Each number is 500 + 50 x the weight over its row's rms, rounded and kept within 0 to 999. Layers, rows and columns count from 0. Numbers have three digits each. The size before them is the row's rms in percent of the matrix's.

# layer 5 MLP gate, 320x128, rms 0.31, rows 228-264, columns 0-127
096:487444565473468520522521472445465449500505553472516507572496497479516469618460555419478476536553607542454510518524564506553492472534508588504471407588486510439516455472574464524421521513602580478532516487471552449538454481570536451527536463468504523470503565547523481596620458491500530439487514535538568585460479551487431503453432469493642477516459477578494589473438424464550422405597
101:433546428584544556557381431429496497493480467501514521541510530508467474384489513616475491439449485451532535532474462442480496479572520533355500478476543461528483532508512555554555476447410540538556574506543479398530556559518444567532520419521528573533578608596496519552506588475509544553460564465534417554491507585472542535461401495479480523502470510511518496456483569530517467401514
093:554393464441488528466475517528475472528499502517505457513570486455537424605553471495545511494574596589350560556516457566477529445483433516567505389483440574541565488486517507487432591483523531469546466515522568584516527394531537516482517447503480473505417377510558542542415479455488423512551487546515460532507497557463501422504520440539443451449573433554471516529400539514440548525482
085:555513455438538532484576643476471530497424541414522536634482579437439507510423478522515515514507537450614497572530489514486462500502433595544521533492500503512444471564506529526473436522452462409416599523405553458538617477473449496466548555505585536485476515502552577514500622526487536531463514463479450490485404580438459504586496561547421509446485500505515501527503515478548459424493
099:536480467437539521576456527578600491593508438530413500439479375439497551585433514488531436516450527534430491502432467515459449491471436597537511536453400481446420548465560415463515522458437474531524503559528511402556520551471468497448467479507402437567513457435560522498438552576497459499494554479493494540476462486615485545502552458553483462561588539507528480480463526462574380525481
098:599507513501444551527461567498447464497459499525568453427470475545460504502440558554514492467542448560501508510496479507414536475489442417446505644470566419491384548510476518561444553401537542553513479428549504553526463563490498472507423420493523577506511536482450534567553536457573375544476468413466439439461384550452478505510483515461587487485462552400478452474490560530565498560550
095:457493521515458536524501539489468538640572561503479479494384372531575469487524503559472476476475385471560427493507508407515507573594496461551542414529353419547532512432535524525538481483605459476595535461507407484536584430581536483506423570515534466513478548497519538545508479523414529536449420573503506464467482526521528458484424528544502471535503520534444538529487466521509536560441
095:492491492467482446478471472502534464525455592598474538496537405391547445537450587527553480565535527444452481469514576528546490443357453493471469561558550527483412512454527487439557514509454503470521538541421508530441552586616453547442564497495532534519429471525515602510454485479533439488527539470428449449457475443571413462460557463496417441475531472594534442550445560499562564554529
095:466528523504437475583467579392501574561583505527441476503506511511464499432578419582604468500536483518570526552502516481525480492527536387595501473517557490512519447489450533512554560612503466417492527529470504500437486470451515597535539548538578552498615563517470513466432474520534482519495501490511562487504489576546482390496483425422446400504514582522361464555484502522538440426494
105:494395466539494497540499594489553426579425516529436545482448497537525457534488517480529543503584471620522431502555485471448572518510582476534465599515419506578574527483478523506516545541439451536490572498441457449558480427504490477446491447423546475511522505454531612549456523547497547524444418457540464466512576593402596603562436521465544494376554462554506502504549498544536449499495
094:453578525514524485518491535522378474518501469478506536417470507400485510542466537474487628561440572506479537469477514407503413534487441509359507500474556490475606574513437453498479563463486445576591413505486501470477376451515530520389470548446510483521490464445410476492457436507477630436477547449513531477416454523525565485451478510445501476489462605464500511498514580492564501481507
104:484554491513487562534574486494598478501487520524477537488479457567491462503458477556403515406576521562579499448459565414549455537480524493527483498491541548523460459440560344417466575481439450617571539440565559500489513439523558472492421524416453554422483479533530429479502504559544497567437505542516430470479488467518583517399478544416459464595499489485463474500465451454483616521545
101:492436466544569500553501558563480453540476508467464562450470574526441573491417439528513399469537424434523484474522516569549455514510464491520558515548505470551555438430513439596558553457534486565540479476440455549486495513478505529463496511482448556516540473502529387453424504446553451536462408483523385439581476510613533342412515551452509446428494495483459517523515535529491566519621
089:529476495592468467475442538406468525590557473535618543485529437469478482527582478602622472496469527534476505530454457413497501464461493465613448403459553489446506461556519468451526513455455485546564482522465513438558481512493568534487492441475451498558553429487518401518516398456530604554573498455512486502478533519521516486448465492506554484549513548479491567396505438580428599544612
098:398494445516517496555491420495432524568401543531573515443390465451430497542505509528517441589518431492515474471495497506516554574446455502530433440479497533451536470488527518537470560442436491507431512535459520545431541586603532560540458553464523388514416540451462565457400482519570484501447599467521553554514488555526422527464546600448462496407435537440431553534498513537537468481577
099:487532468549526450482529522473377460467497460484471516448487519540494531505463443517533479492501489535524586512492455503471517455460559492563489513516485507545550360462549475556525475491468463499519565481512593531490587564521472643479491619584465653420466485476465449450538490431438491527432511438463537492433471461486469514481515438532496451511468443501426552531692389510563487470472
102:577431445471461467540439448433463594511623507513445506520468528489548425442583505498534499540412494591447551507582536470486490524518477425447496425545453547548527435516449480510434580539423450397532607425440531508437581374501523474586545459505487520528500429538538571564516510473473448519538523491536491421420445509479561558425494556531515486479459515456526532532500437478474552476582
100:436472421518505471508584507467595465486553483534595530493489437470515386552509538503494479500447499519480577551471483508536547527473532497482576520457524477559549475525535513363501558420487515409451619571603427513416504495571466443485535439569536519459521516538548506602460547484514463521511531495528502474519491589551536506504544564529602514481610536448592429494442613497525401513509
102:525415552525519471499566554527539519517379517561510465541443452478578481503550479465391480539532446448458545515497496534594543571460450484575538472524503499451532494445565459537521493559450489496503559507504533508406416461551412521548477561482510462536427472504486403535619531558444505475473606522510530551486497466580522561567545521496539458423552504440567616446558448477544645547503
108:506471444538585520541528477497548379566569514483486542576516405533439454429473526557447510521528459474428476578442494458444556452498502511429414405534526458459495472523467364448429521472479454466601468445519519543509505405508576512528555535465536521454552398419514529498467476518582445593505447518494510483414487406516478420500564491469463451490514376545436468544527520431481486481469
101:473498435556510481529542507524481589520455468508446556525429457460417502538609547528532527406520486584361602467558509416598538557508520555564453476514492436531533480614563473468498470522487511468438508512541528535510552482444487522493529507506511506460551624460544550509553428487567497490464453571409464510591488505478509512525606422513417522467502412508456481424442490498383438518521
094:519506469427490449572408451546500555498439608418512537402406453550461546510485518556452528460489453506456548561521487465449524550485603490429518474492525552499502477477437470546514488552442515489544634510548502524601481535554527504445561440496483410575532521520525489594574494541442475449443549511468523456511458567645600482462549501513591464506499464495522542580481538485395485457559
093:339547440531538509553491497419535545559426493432479495504466437537343433534545484538480531491543424515526513516564509461478537425574467554568510545559503564553455485493601586515524509445451496559559450422513473468580516504642502439490551520446571482430460515521507541490552448453510536536477462447461470490441564508486506383540476447509460550481482472472432486487507570502529496479609
104:583517545519530529492503543531468575451432493476521400475454526638500509613533542512572532464590552486414628531432521460560471565491489541441456567595576476519552530503520433466492456434550495552564558505520596448464444442466490449461550521395534567583563475553508470445442528496494435526548438522538513523465514558451499495523594460514516411493506478500534452426459482508540459507430
104:457489528492528534509514515515533561540450505498511529504486493482560485509599564502568529488444476414493580450513413468475385523422426591539579485529548602461574444511492561459523584502464613489443525521446543475519521537599588525414481489524549454413523536544357470502513488471517495462497509516495542524526438523421498542595473524460539428485458497427461558563471583563558536483613
089:501502426540562449514536594476539499468518569428541554428438525499469479586528507361449560510494512503438472551521490503477438577538438491514439582550509427401450491484465525538510535405494565553511564526524532506569560540452508616529493551499527479545479386515570502458418517527557506475372426466531489500524549547500468472548418543513469478477549460552461495447368448458495447554558
102:476487524467469489453491527499574573456471527510426511490584453548471548486471534493493474388499507593485356450455500479412434516461456477452505487404483524532571448557469545515447490514477403484449508506579579469579558468447570488449524440514508551549515457502527534441481449430530465414391592446446582495457452531515521439512505527559541447587447481518421405435527491536571574539436
102:473495545413540549460488465451532507528425509559561522477428546490585542470437496471519547510591382507469483451550617449550468572539534477484569433451540566508529444544565568524476547515555526493557419476532477522547470568515527582459527518575524505450486438536581587531530363546554474474436604435419480515510491565501435508495507538465551562591446461495482459551448538455583526547522
098:407519485466508488563457502491452453563555487416476529457595516515552481468486535515508494385534442445457623486522480427473411436589481512464577553522518498471480449448565549535464521492466480438534466489502550524510492548527550554496506426457434464425438476558479457473614589439540556562493474598492525423500463488468435520420399456529621426537549462522478594513515448525539436509440
100:542444473533466531427507521422578458449558561450419519528523524453583448441538582456535501445503486422386527469461558448557582440504422504516566490495522582511517516423603447469496434533471478582499600534571494468445586543525465519487482544455495511512560515533566469493586508539495493519593545508436428537457577499477544534455511439426518501466566501502537423609582478561567495487567
101:426515485429517462513571500570576479531433474539473502527502583547489489572505423511593415484493453556428503568622553417472488546408564503496559509527539482484500598505512409503489489516443622458582534562527507565537523521460479402520491468423444551469432485539514505445541503488503497498485510545385451547544547469573435484489534504492480614500579507533409496483531472582519426577549
090:510552512484526491505606417530428540411460559561612445510462481484478452477485510501520503462616491567569522528489485439438516539579521538426478468477496471509585480557417548601474540387423486446466408502527531563455515531452521488568507451475498567564509536494543488502551493481617530468478525539499394500499499516520513474464542550326547464509566512497420494444565488495442552583504
102:543571536451447620504547468368572459515503515406434574549498463470490569498487429518443530493528546581519418509529545533487464499472582463452477527517465456541538480474520477466547444474466545538594465534499514447398556440538588512471479459541470544504526534454648463567451517453432485530543475484533525541358437568462476556568532428576476427512461569519464453472468522549476546495523
093:498523537451537457421561503503583551459489486506420575483457570473503512522587466491506558430515571448476434570520540416468495490523586497485575491553527561496493488509524485477440515489455504558601502593478505503601535486507576554465456541468533628390482504512601494481502549535510488566508517551459446579567451528578536461538533432450498558517386440490634516504464501550538547520612
104:559505503473513515495516425482414489406504487487529493511469483583489392465457487471608454471422489558468495537508642494453518488513520449413413524504543472554589563518483429447509496552557414566580457449446450519535505557547522506488509520541490520483539513504544421454558538478483506438452563442533534449407445449482637504462545601549468479476585444475481491637534511549570529468478
101:563560634509445432394459470504492531516571421419526539538453452476454412567472456563496493527518431511467525485467486429511530499488558520527516383522547542503551467432573492561487481506485467479494476501501504484480480502540517593487466566568519464534498446553462507407435374451584503487462413526366490506527479454509541422467478500528620475462416503491428536490531375543516496438469
104:432546476551552580581532557452482531461399505490565487481472537493540448547510507419492459485437565520627503498504453489457506516436488518485547538535411552499497622572434521534566487508424514530418525502518511437527480498420558504567499525531463468424507577574434502454499534543487560566481501476405569471457418592544516453554526501479483443490485515459419488610564559556638504548544
# layer 5 MLP up, 320x128, rms 0.325, rows 228-263, columns 0-127
098:475460460484506447546541461441442499526511512467469497429571446537522544539513552589484504466487496550466498529474654495467476462505514471504517448507503415414488480387409465497455502430369457541495457582441381463625519591427518494510428492488443483533435516507468501438515448441488492499412499537487484432464558477527553459533464507540492453565483477489603547440566496420539416588549
097:438456496533416465484460440543529499460524521509386518501519543423493655499493472479472584491430549533410411494491422427498525447566379511505421480500404533558520489432514582505518487470507475510553407449530456434456457502475506546466511490565476555420530427513550511463420485486412514460424444525482381476460483492568450468537460456492458522576561461457503503528488457496535412560424
099:489447495526504556464498458489441498510447578463555461499527564480558510465483426526509523600413561460491495454517459452469544465529378507558506419536479504492595399483520377550491671554484581525483514457541512525470452508526527535543514480481565514446601480501551524494463567492468531446456508568446499479568491559451418496531510430502447521445502483407490603558428598479463497445593
093:389427480396487567455410585451428437511514512568520486529578520472424493503447489620438491520495467493536447595513582452466419490493497470540453463447574536554490515415528497453552447527435417577563531481568539534479548476554445460555463523494503476584492456547544416483536462521439464558462453546430515446519462605503384459486522518487460525529509552524545527526524472447520416564550
097:511431458484506569480440516514553540515482464560424552499514502481519537626505513494436540521463548465519602552555499461409500549554509442514493593506485452449482493454539486465491477536533440507408403452519517602465393478472546413455491550527535536510479473494544423545564479510498577592477506460442510529440543579434446536446567527432580475494466557402615523439383457483574535533521
098:477452498501472453495477533497497462445501526508436538564586412456459335467442476486603485377506609479485476525436431511494509595561542503538485574534497454503500520474493522437453522455487505518510536469445514401557473525551531462574489548425424458566440515473552480485503505573592526557444440510625599460457555501404501470463412499529469573449529451527468491509462464540443472481438
104:475540647443525478493413468529513456525557439481431549447518503466561549508596416494461452521480584493565460480566420422417641529551482492535419426447496432520443451544451451569481556446525517589503496474471505522501415444447558481443470534455519440439469424515513525533423558442465433533494507486430534606554521452472450485513429532532473463446508485470511460500470514488591566468508
100:521523599532436521499460441575441518453433494582479456500535517441648449521532528501537468392531497439450565534454449473480501562499457516459561473543423507498551476538457497536548539482479425494479452426477486533493474461451475570553520440465452489526487515493522492527522467451453492471450357507420472472600578552503534633484601447499494478558525466555436488528505502501461328522439
095:488360455464442609544525488471488555498462489531544527521450468461433539445497406478506506443393469470504575547454498539470466533482586519506451483523583418573537535461463497525481404532565501528463537354553493516497550493483448535592572517516475486440467532484491469435518594476536417500497589475419494489580461480477506552469388531438520415461482537450615476453547457526438486477496
107:441512573550520599440423611527460494482559532504561487538401401542517491512456537511454564541456525584592465527542495524554450550557601542434542513467439523492549583535525507520494511491518453488503446670543449527492474431548512484419497494544597506500474492556519494481516460471439432446477468538472468531603481473441516551501444518602465448450498541474489520401452507571433498464587
099:481559492516473513514498412551490518541523475556557455540432505450486520476502379454534612450423558502547589472460554537587551466445439502495492416469429586447504492456523522517528477539414473421495545449476452564453487427503450579526476571521483500542513525451423472494644496496480507468544507555426419501516464582547566455418440516540564531536471397511579510429563453491424430479508
104:459519572464567488553549519438580512392488529515546494468452527429480530477495466543449554562620448431444394539542600515553463461486557495514600399460529457563525447554585510522452548481482476544527446470542525495485475579486514545453464425456468518588462460582528483529486398500410530459469465541445464472545588487482473425524490516508492503522511480521417473365502516433498557396506
100:507504474489459502422501573549468542553594478458397524572524392467511530544638561475452420471489619587454452397511578616476593495519429518533441514510555566534465502492472519483494473536504429501530560490448543474621541473513509541478477444531563496432368529481528563539461531447539547414489463528537574463498508509498498573570522470483561543477543518494475537443505499483473519568519
100:511469479572448490532431497505510450574493492524517504513517534487473474530523520515429533421547433497505552503450483478468551520499482569548519403487462583533526479571390563442501337462577497613453417521465555474486520544534544457489439492496539595517547436466571483504502582386473425556533550501457520493446495429552394449392551520503489470479472473416554490437459503601479470562566
096:430553474471491568453455380449530496469485545427537549504524421596493477403527561490586454587525492538539581414505543615499520606479540545430537393524494511472435479536490519432464507501486463487483540493551480495485499587478627561499535616444424512508598493526434529513433480544483553507525521490467548469475467529543595423557520398509495483463529479418544450467461547517501473482509
101:513566426447465490453566505387429495485401565498441487480523561504582539513420560598531524502533515431546417570447547483555448461581569557506554531540504496398495541508555413442461526469528460490466555540523519423518520529507502530489532568530478458538462485450448472488468557492536555502476466475432474632550511485455453552471389398460515474482522445508511572532432556397576492567443
102:580425484492599453467492492511455545498460486553484504540527597503555506543488397508501468569501519497561534441480466628541616490419575433564496514523481536480466515538426468492491521435456504522494454448555473470422480427487455492446484553572449523464578469502491481580514548461603486545501495511609490456373622508466488565434458524540574574508447438441482504479442503555578575483531
101:581575435406547508477499507545530444416475498434466476566539465515497439514518521503483512505464587419455509472403474512414448526593543463478530431545446467521422546505497422544537424485481494482522554537477595492489508507494565441522503428432531541402557487529499458547508493537452520483561416423549562515497474603435473409556572510456422569385568530529450492518459412446470470529411
089:467472574475496499558513533530542488449491527512440531605415448465569510479532546494445508529542590527562472588473431497578483495441475454494474461417487443454449515435522607561507532513499549513601481447487526609566544463464470470456462473542493520554508551461523483536598520553538487424363513442481546567473419503482500517576362457564488505481502487583514584404544568446430497515485
106:511571498535551515499596512574505500464404488489397590497538419549433483456525539492442497512329476512460493516516532509524460512533517569496513562532399385385434478494491507410472494564440518596459504480506553390455422452469553495520490537507451487486474507536528545546485477478541444528484496510440542440458575419458509490575428510433490472489524509541519486520568633545558575469513
106:501472440570435463480537567388533546512470483493495361465503491454453493546565573476562548475577488507492562454449513501509432543547522563523447567487456523445446585536429427368441591511485513442499479549511469506469480455558447446547489509464404374482469465595509516543600482407585556604494495537507545408501464462432536554479545511469501460500502447506465453431508506476485467520499
097:464491541529428453479500523496505481413548528499435387520489529455491469446530540499477392497532527572500496437457464504473476523465536509414530524519378447498542425493486440469522510540494461462417644511475597551487556478480505525511492574588581599460500449510562543444419498429484557547502605417538494492516541481413510562502463560520389543443479467375414501544479498445488446479504
098:456431475546488478437433544437577493468523450449527536416486481543537470526578416527444496535526507531612548461473530398504561392569520546591496530520520511566434494510565480558478432388411496469438529505516496448482490449508450543492474507486582457409517542482460518534519426523438446433503502473553425511524476493456468608500441509459448470428579509454549549360589469446467536465524
101:558472521411530405512555524534449421454577556513499453491511450498609508499298508485573571501612524498477480512527564529520480509523468489473491481461464512584541458410549444557468543494482502585472482425543442606441528490504503417462456537465488482584467464399472517544532545488602457562479594547527399548503479541497444519513556505530456552528464429519498480546552455510547484513499
103:508555579547458481480568572577477539467469424576471460507458458444502463600485472546491520506522532530517631486480527429560428533530473514541414458498385518489513522478401603557524596614431536484572498493429441488512499585439568533515594515440447517523588464543497385493468496518502503510502538554586520459442544482496476479482492497492477462466539422448508478432451409442499492446562
093:508419384434506581508556559542592579460560545513612442461503415474536432531461523520452522491490404526571607433616494485495451483571516550549490486515511608537496517571467554467471495434470480515507487641481455513443447523509512501500482527482430489456501601458502528441495481474489540461522426510460450491455495484496593443642543518503551474470471541544478563491519429496502445575487
103:473406502453493438530521522457436553448465438427567547517429624395542431565517506479579495547448538551434419539365476483472447481424522445484547490493530543506474475477437500535526530489438484527537536597529436438477519525419504457540513491469454443582553512476547430572576547485453539458516560547513459434542504536432518507580498534463503454506473560533422502515456381552564508398485
097:550495534518479547465510506479565600504486455595554464552491511433477627480508565456506557554543488559580539432506582440452446460550588494555518449525559532499535377473453488505522535453549562504610565551558433500552410575485608501528495536522564498488463522549411563441536476460518458450471502488474452490500479519478413521513541578591488599499394478557555520525438535546481449497498
098:481526494540454468474485412513430435382556485416530499422464502405460462432573551448587504533519497554509468483551551536512517492410420504428582535622525543452507588471521583527608389529464501503484564473538448447446577510456513490478528469529488462447489458404496514462543502536507465492498511428543461569527501459488412537568499500498501476491586517462540538567639477470488532417545
103:427559528462482495536499532555521479527489501548486550472456475520597525502378465419459463505497576582529562458525420506393514521449503485479406496525437482516485426497527567577518478468550391504555475354553497502556522412428457555466548517585460476517542409611442458515457461549479528538522527552426505473512511501520569496581457548497535468461545463620544564495498499558478451410461
104:407476531534571511529441499575445470516516443477502567535462478510413536491500552569400600373515437556587545592503551481500563510470558551445559404457532541548491460535464467494437538477541465433564578524531447467558540483589508542567457437472454497498597497517466497494515507486435517453418440542549377560526555421441466460490520456530549420515488445523503521385522479479519481486532
089:493389454404578525496520512499509514476365472488480449446419476559479549474524534484527424430461512472513425508390563551422544590476510506525505532577603577498479441405520504549458478518508602488519550644511510490488470449502576505461516529522497466502435549414491390544437514466526494548460497522501522525465429447514402512538528458512452577503480544577457528620472459510536503485532
103:482510476396516530495515567519502554549436526489422506614552454483541488403544494528597458524510458407602453522426501555520441456563616512502505440465436569452459500510528502503541555526502472476443569487591477440510473590588540497519504486400491469473509560405432478545503456481467491426483496505498449470518551500509518494530462482467445491580479401539445556547631454575429408456503
099:502443559529586457448452479546559442562462454488498520453505537499503398480514453552521484550437519545517469496412516575591500479627539506475568479527460483487561449563490496504481447533491549541552604530458509604517536615489500467427382480421447593454463480388543449539522487543542471455471521462557471475519575406490408461473453570500496503558529500485623540514538502403494526506519
106:420492443472566528405573551526540564518533570511565491404471545463520553515501517458420515466511541515510392515523512459521458544593551503523527422428505446460444456478424549543531499456455509499474490467480517499574460515527509472432511485464518505464448529476563552405431586545518516515522509508636561428483462589488428514565612493517488633422502530552544457375453507436447455533497
099:524499538531362472453596463410510504509563486499545440541390521549532490554572445532463539504493502522456442433504545525541412520548524488489603508488443454567561487512447480504432514521565527547548423466532390468432436454579616451410562596497517522444521548596597536513504511481468514431484522590406502544496525499490589473524515467492475475538522476503470478482548587436447538469516
# layer 5 MLP down (transposed), 320x128, rms 0.312, rows 228-263, columns 0-127
101:528489462465556454509473504558563548533505513459528471489507557464501542508475566607552526458530499458438460425413554584550511452554462480442498446542498440450462557518446549481423505424459528522450441505609445518569463438523475447431512472491475368548474516426461514502452542466521536491419453436435505568523504548607492626512546527503535540457493502485492486448468585500458441353616
100:453554492565516499574627579377502489521533552519537524456506580485499464562438491489506502414534533540513547466538456483465491533539421504500441473559448598417486442415589496461499514528509588472466462540503458453574527438419439468481557560537506442546501520508516471490555473446471482501494533412514568524561357553517491579470546534477573503512569523473520499546544637476524391567500
101:489469537530596551512469444568508606433511619447447500542437428470506511558449437571448581485538566518439597526529532526502453519454411591469443366496409527505584518542501580466485546531541482438534423462450468505490500455521549413490471490505442530525516474524464492553513533480510441489541455554509516592444522527534467539547502405543473474515532504606535571493408521418428522546536
095:517551505543535449465496517469467570511500519537534572496514454461465562514435429536478559534397516409539520454551480430440571447475496466555448514520431474518474472494540461437564591493521545595552575423462553421566594557443497477553541445515481499453448587493474551614547561449448501529467579518486568562477526483488596535525397566515590459560512593454491478544553517524575441488550
100:522494466453430569556467457494539421518494486549485515514467424504458526508514500453434530525531525472496482504482545450469447564471477491537601483505482470424489661558420550448547523500467472479447581509535529529505593533477572494500521558671570499535416501574465490471477469552427498486498562507494501508425574509641460451507554548595469495605548569469571510535409486540467444525556
099:536541514436453515528498472484521469474472477402549418481475482466447465427511429372480505548501535507470558457457467456591442427497491524541605470406476409519548482554462495499456519533489517521522564424507508575410458417549533522500514568530563485487502423457476452462458534475478502524500531472444442578530400447632494524568501464521415569578528459438558421440422485513584557553435
097:532575491409546414507514538494539586482511519545567421575460535540506460478534542525386539489432522501499477507570511568495474528530545467507474519480439484514421513471511554514531469590551504528483555524476638525490425450470499503552525588561497468602585494529555431452440568561429496612510448482559445446523437435459564530526557618506452481536481465468490433468508579546491474525376
102:554546497508470515467501489402505498485420553561457519429525539465559504489502610482502547560507499437440526527442603495507437445533479592377589588552507442602486482499396558476485481494552455477553524446510415450529517550541551518508544487542459557502467508476519532589463492525490472532535567582547443421527529554413441504553421553515522447393504477485533397538488468545408511427443
102:496493598509508531499474522507407562587524501526508476443450436511530566503550528446578542492575486483447505541512470553527511508528554547596478480491422411499475432515505440593525574525543528548420445439522481443527433594485508404504431483490498499560555467533586483529513514500529595436558551528521482503447561545521425421509621521455475412503521396564441444568498382537505438470441
107:551550559530485524412407619481537446489439509483527551451428505502537575532559521459446458552450435608470437514472485492616511469522579536539511572502446462472483602498496452571477486534508473414490499571524404499512493517470492498581505641499452484530503524469466562514412509545439535527553404502549553572434565479582528551511509549568510448508534435524416536529443513578552506463456
099:567512491467423497547443517505421453407547456502430531448562429627526472498494591549521449496558478476559485512420452482436595463516545433515555541579450562496462523491440529469487476438501497481402578483530432487547535561644538531498529425488511434515612444523447525465387532469564508558424499540498507527631477480512506457558524512550489528495507427474510436466537544475522481499429
105:452467498456477494553434541476492542498419624433540449498449590645463494613585488505468481522548489491551542532539502552546476488523420578547518455424486547464506534422522431523574523435515523483436469446490503632526478565504468522441512519518435452559624452553567483499475418568487466471525543520532494464472492499513525432505422438527541555429574518424486483579471520473455564463573
103:464488529510496493427442503561324567594471433470558545498516483574504555489589514511501495484540514462543493443403485414401474452441571488518531407536465526506579573530553531485451504418488526550478484446366494492506544511542522549463466467571588500469530512438482528574518466515492417462600502554449520438474576418560498466549560471544556551514528441492441406489466519508455475533469
095:462485564484510450394458436470481598434446536496405451457504534515486496518495495495581499513495518464498505486401450516543472535532427492464558434473535535476563457520511473415512563552454451525566503513491449515442459612517425487532498530529466482545465502508513542455518379506440421600525416590476418424459454469486483588453491481494540397524525507528484562496438363357548532467463
104:505508472523495617497442460499494574500546488473503498512538416510475553403464456413534458640499382539591490525510562514450430542583468542559456504345481397487507441426405547430497550554469440574460501531420461478513451456495560521516487478503483449479475577509542471535442559444537579576507503532516463501454490477508476550535452496524460531525476506512454517510446406456513630515486
107:460481495543500502552511523560485425564551574472498537549417568530363545384479540412474462392522522546459478509561492517447506517531556547426526401532544488503466584550407473381487476524437518584515518520434530491519569568464561557487530538400474469523573489485425524524553438478399470458441488431525459563518495476484540512490573510390471454479448535546578547548541469514498516483465
100:452494513412542504456492571460577459437502546499427612426450494515563500481494501417518559472481461483498503466533532431468461569447537557501591460556522564494489515491569458438519480524565580372508586586454588453537604451470559521360489506466489517464423529508470499429468431489544484549497388500513518542499502548456385436520471556494532480506479440457472525463387518438469523479507
094:516586526482536477516448444511448598559493530611522478520453542543505599485480437532546439583558468412455472478505431503459507482422554485600532487466428465391522490421521550498440496431483512496427521414475538497484499566537488454517495534448518538395526542418567476488447537451550457526545411501500547472475614492627529547502389559549547550501462512541448433488545442548530478496439
094:564479563488538467499513486501530550521529478519508488482526498509420405451514454483486447450461462477501568534568564505514452519433579329462492511506511439501453567558469498450553458512510505481548451441539569411544467431582522476513556583410524418562535497464449472448441471544425465572504502405482464433516517545429585446594530454534550438429503515611502478365509487567519510540464
105:400457454510508530519500426401534473487384535564428521487532470575544504545512553436528483440617457553431543550431575497487503484582483429571493467484489525429475564501540412506452408507495491511401472457513535528485582569452452540545522479532503559468454461579505409463427409524519469482494518594511512520552455452424454484410562538568475529538509555499565567550534499518500596564502
106:521428412458474491496483450485476553587507473459535486520568429444482494500446535611542506448456388538482533533329453553513480506510540547385549491415505493437539511510510487491465546440553523509608436506437553568454582504516468508463537501494461505468522390504537555565537534474464414514398502558482414447546517451373577500545461505509502529538512465492528489456587527548521434489541
095:398541513507561536557565423449585389435564448484479418487571511560432553492531549486516543521519513491572458432546503552511475457543476451471513484466484410492493538570583450514506557507521500520536458499558471491468462393545375501570564462482541545592459417492527584550533440531519554448480451588505543571602470545473514525563521482540550435486485571512537461406483497439429424511533
100:585534560442574510472513510594524557409477439492406491524607435488541513502440570555561457455514455457521511512467501497466533601480530571407594571512515463601524591507508514474497571422602500530472432524495405521495472462469533450508682393479478496534546493474464452449495557542500505544478535491471481452532389478498519510469531518507544519491569479464462433524458436487548514529441
099:515505535452516490540487473513505595427560423503566444458464404463529556519406479544433510486505458514489435469510543527448607598539518629503540552442468521466569407526478510475438458462486544543490509590441566522430427457492472501478574413518456378534423510538495493503493568451442504497492453503500479458460511481500511526455422472550417465511482518550571588609557457399474458418476
108:414468478518465538507465567544550495462522434486483563556426443418558446454550496486530550526550508518432435564542452481460418488483473448472473524612518518482513515346503529526453495446519449457433500568436608499540539615511527467482452487471406538409536469591514524495510435481539471576601430443481482470473570557493432475524462536428457442494422493485404556511454519475514573454449
098:512518502490623538512554378528406510446409443481533464481486460456513489488520536497500452495527516441501452522555492477473549521418469543471505503579363491457447437523531462579635564499517547491579422488553385528446503491497472446628526518530487484529461481489450401568474514491532525455474464496519485494479595463526453494511553549512397460486398525419563507562507522411591514469486
099:505474434421454540455494507574483491585534497487543572407451537504432513476511581500507501492627523430536509413549395560502474458522469545554584533445516529538458550501490420478519469387441523511514558485404494458482431544446513549555571440524554520452527537466469554427581392491457519548464607451526589513423498469468520429500487456498472546464438542479450521486510512538567591455586
107:504447372487454411437543546423481402433458474490399515467558508557488496478492471485572425532510503540523554432559454377497511497531487554522494486545606590556484526441469576480534448477584526560504586510503512575469530544467488483472543516643501547476507464471492488545472493465527489572553478595422568441471516513474496456516493429507525508456548467533336460440435519525474473530470
102:493522461507592533482563424458498483497469562505520580435501474583588551515453517471440532520525494413456545548529468472573481481571395517632595561569551404433554538483513480473582456502515506476532536453503523596467473553433480559467498478577530465479547438530508499505499502403471565522610529512502545468521492464537485493623579565471444552483456596581585427476496548490503527534467
107:485485479524478514494509445572372467514532504496538485450416491521464608569506381572511521471550489486509381495498568525490523557425565463493419530624449425429533541591453498440508547531505497522456554454566499591501420431409432544479577480555554345536581470494538480468454440517452527551557445470498475462500495523550478507584465493468543532470488526518503588502485501517485530561478
104:533481577418472489440450515517423545441419535476569568429538573545533466453455466511402489504549494539490397528511494477430458522497550542455504401497542451545443480508503528422481541563432456477491460487455500474602498544583603476463436517416422521498645609466485490566433508427525529535565527473529501508559528512477494587520522508493541512451435512550550472489631535503471520497401
094:469430620532457445545569445539378428538485548481510466582482537557492466524449535476500586546567495553591515459582577424585508486517535533498495521510540517567522532491493593475533489510579426571546516390481492549520534473464488543606561378528449518524488501516541508571511453505473465439485537524504487558555503481414517501542520607472489603455477604440556527531556546562499472484543
098:519488597493512497522456525471575613522475491480564549605509451457482530410540456572534486546469484514475450479470564534480523540519491501511467465505472545447463556479500561446486556524506594569502505494496511504438343440558406469493604539440538282537566495452548529453550502601476534530535523515529481529459517484444487549516538547490524488541450501531637520535509507446507534567542
102:441498534437487475519512392589551523529398496522506582384564468466551508493515463552497538493508494460542500523550613547507435473508517547571524543497431481488509486476409425529555438502496579499548465480411497543560504540452488580512592541476561532523523464460569545521477513548458467494466466525464452542430508572507384522550538462526544550556450398414612502603492475594535479564567
103:558502528531423554481492495459450474446465534439477470414505520436497540470585489482396437465446582386511548492506489574580423440508448475436514410460523467418552559441440479520502576571523468477535555478531556490395587523507390374491498536460459484487518482477519610455476481521478546521569551592525500528472465539533538484532410504454436482465503448446559473604562568496472474475486
097:504505494483574569529457479502474543519451599559445528544424548490582619494484643416465561493465592501420559600412476517512449523448413534456487505549537540499476617470501546537432491454541534518583475499501520505476489437370476537453518567515439587552497587560528505411512520537508503491506436514549514503517515521488494564524493562473553508462599538480530463457464514515491431408563